From a checkpoint of a small transformer trained on Wikipedia.
Size: 3 heads of 32, vocabulary 512.
Training: a variant of SOAP for these matrices, 159M tokens, 4838 steps.
Each number is 128 + 32 x the weight over its row's rms, rounded and kept within 0 to 255. Layers, rows and columns count from 0. Numbers have three digits each. The size before them is the row's rms in percent of the matrix's.

# layer 5 attention key, 96x96, rms 0.175, rows 0-56, columns 0-47
078:169132184085156160157160115091103037138122115092148094154117117073092137108144127108099125108088138123105121134108072141173116120085155062106080
075:158165084078079129124133123146177123145138132091145100149147189117209106149157124081145073092104117160098144114168117127180118118142212133146126
076:147125131124132092161080131165141175141166199131157143126176177109161109119099111135114155105157155147118109111085141049082145132186098094111162
082:137094117133101146158159164175110152127074122134169149162096125111123117098186048156137113120192146102081169133153116116110079097117116113092127
083:088137116141178096129134102178123099153160142118132132154116087133124139163071198085128146104141159193066132123138084147101133107122073160141163
105:152166136144109087149116176063160131144182122156114112121153113082143132143172109216138072119100125183138125187091095108085125162178156107085098
097:167126160103125117142156192158114158113095166100149198171097130106181078128094193089080115118184136147111116143175156066118149098144147169139128
097:142137110140102117127133198078159138117149098176191121069143060139143152101110111061070106135106218134107166202083141148119089080097191106149106
099:108070130110107174132132140130135074103124122181161098060180137122167164099145162177185128146174130114168141146146149207139139123121127130106070
109:065142101120189124132105079184117088166082143162134128063175139121156140114106097116160135102127095155118113135176094177143155157098146120078142
115:114100146126106093101158131170118085158164142139126111077128116117175117149099148143089110106119139124175134125137106124134126092102136172055133
108:174103182137056128137113136076140160136178092063151145125069085077106160098158106108100093144080214124166158124135131135100107096154136115137093
086:188106211083132119145095131131097118145150110089130137143105182145129192160099078147122141125150131103141100070082096107156214130124142122120124
114:170172108128160082127142129131159178102184084092085147060118134152111117159123120101076153132112120111104155144133098068053126098149149139137185
113:100130119091184148108145119162136159100086134177074142091137136101140113112134049122178087140124080098130098136084140106159119158155174114149111
110:184183137152130158178126089123140155136118089132092154157159194140119149078119165105198128144147130121142150148132171113150074153092107122143108
112:090110104148064151163123151132120053105085122164171191026130142127114107117157137146143089088142156100144129141157112144113104075132142133165152
087:143183097098131086111117093131122109177074164162126110180158108133178116198080093142069190113112105086167102128122128134122172095150148123081156
101:136118091040061098119140153073130085053108154129143142098116086108108112087164108158062198121118125122116106150098104078141079113130134148171113
104:179172108110126136083098153126130130154157107075165167099170092157152155096134120137078084154140132156133114079200107075076145090143149084139089
093:181111075176095141052062080097147142141166141091165161061135125144123131117141115143185143092102149127091168120108114186082125129154071080143138
097:111103180177147129048170182197134136113100109121138158079162102142156114178105090072127109217101173123189120118103174151160079104095163129147152
084:134077063134172093102135135133072109156090099130145174084109151126111138083177160146152136140114105073097105121114133136110101065155118131105110
101:054140099181144131082108126165110098178148115157149105143153095122174107120179162157147178074122163174213125115179118158067133100148105139084110
098:081213096154145087170170138100088090182124170134098162093115122161135111129076114135136143118110119142171142145153126136182131081170145143075137
094:090138082132107096052091136120124110109101150133138131128089128197020139127123149102109104139099131070130081114134129154162102121113123179132132
094:134124148122117093152130115055120061136122116097172040209110137074094093130172155156126083143127122151071163088188164117182140130089109125086108
088:122103146161136128102105101130120123101118089081117097124132115169106122081155075076095116088080168042127161139126136163148176155116131110135114
093:118099160089156140081151117188094172130134155098147137129191197146148131153176056125063103098146097162084129133114160185157120124106126117132172
099:098105123143127077114109189113110156161112124136128081145067125104140113101086116111083069112044099109155103106106147117152151126202158076168134
106:113118139099145093160109145146112128129159170192103131125150134057117130133119156146134106089170179139146126149083091217089130074137013136140148
098:124167108146103111096156174151133190135198144081086094126129136129132161117142072066141094129089113136083092117171082020152114138150118176104166
081:145156160124061129110189101093144163140085144107171067042137131120086060099101138113165171077102124098110152109129125120087136130147174175144091
089:120147184190176116116117164168070131177142160098127123166133112106092135180144110097058113131110140128191136124128110161166085124090064114105152
092:117091175138122160128150164123145133138143112181152089151114214140138120112127098070088155097065070139181170135146129099084193142107057140122067
099:164129118191151104147152173145136126125171123154150160120115116100110110080083131090133141149101169167144145152164124088144111123165117131105042
095:149133145086132155157188142104163124103087150141183156087132090094072093088141136159080181202141152152088194156155104114090118082093147071106106
093:148161126136112143122132176144194055120188140146109157142153153151161158213120083167157114102123096135082113104151103094157111078150134171132123
108:097117124128093100132202164107194123116141088161122119111067106121151115103046153096124129124178110069099151158133149071178141119151089153095084
102:079061128125162140145126077098140167123145114161147142141151138094126102145085102127099139179184141101199137197081151138160119101105095068100111
096:177171172225121192124105140125123102108127171120138098147145108155180126099110176234082158172090108097144152122090147150169098147188082114112152
093:144091125125132127120129094171062122124123123086062105120122079186142152122193158100139111160105111114101087122175106157141055148146102087107118
089:072123116135153057127138130156129134191110107124150136181151081150111134113125161143145130118035157140132144112135158086194099136092127085142108
098:104109111170121085146104142136124146063087107135143104129175120177173116152153174120173207126105130130161096103170127177126094169204160108171130
095:152152139118139117088137185101121142105102124150107126139121138150115149171163144035149102107160192099121087152056131055117103134066230125138154
098:113189161163132145121105140126163158183103202177083194121126141137163146112077140126116169103141199126110123127142108131133100148129166143162150
107:157216101094142116077107121114146139064175138148168159086075031116135135150108102085198085135123093123126141179133126096149144151105170109147092
092:140124093127135148094132124161114136083157126188098137145109108106139115058109091135160098081130112109091118121148156120157071130186140129119117
116:102137165098123114142204124095216075131104081067127099096054128151092119130065106093075179155171155098125145149112178155122151116160121152145128
091:149140123110134157067126173109178121092141069119092057123121127066110124183194144191189125073071098081115127146133109155117147142131097119141142
081:070137128125161134125109085118063092144151165149141141102121013161130142105103080104096168150185139199122101105131123149172184136186167093118127
120:090135141107160108097081118140084161167146160097116159156185135134135116181126056138119132167127170061167082117106153178138121145105113089157179
098:135113159189108132147148027129124135170145133104107101196078104118109101059153140193160132107086164145181094159136134155121108138140136133144124
106:119130160111108146103136080136068085158093165094146182133138085138139150111120118100060141057080143159185139134095114176132087154138148113132148
096:099094168137142159130147158133119119133172101143140131060139128110162126101148069185161188143067131152085137122069126152145105123247138174153159
097:127156120120098148144118132076106160084149153093100100169160138159097128073151067138128086064154084137125101143083046124159111143178175118104131
094:137195188106092111151201139085153134146147097178129082113129073088120055178101122134194180127104093146127095114119149095140128147133141114113109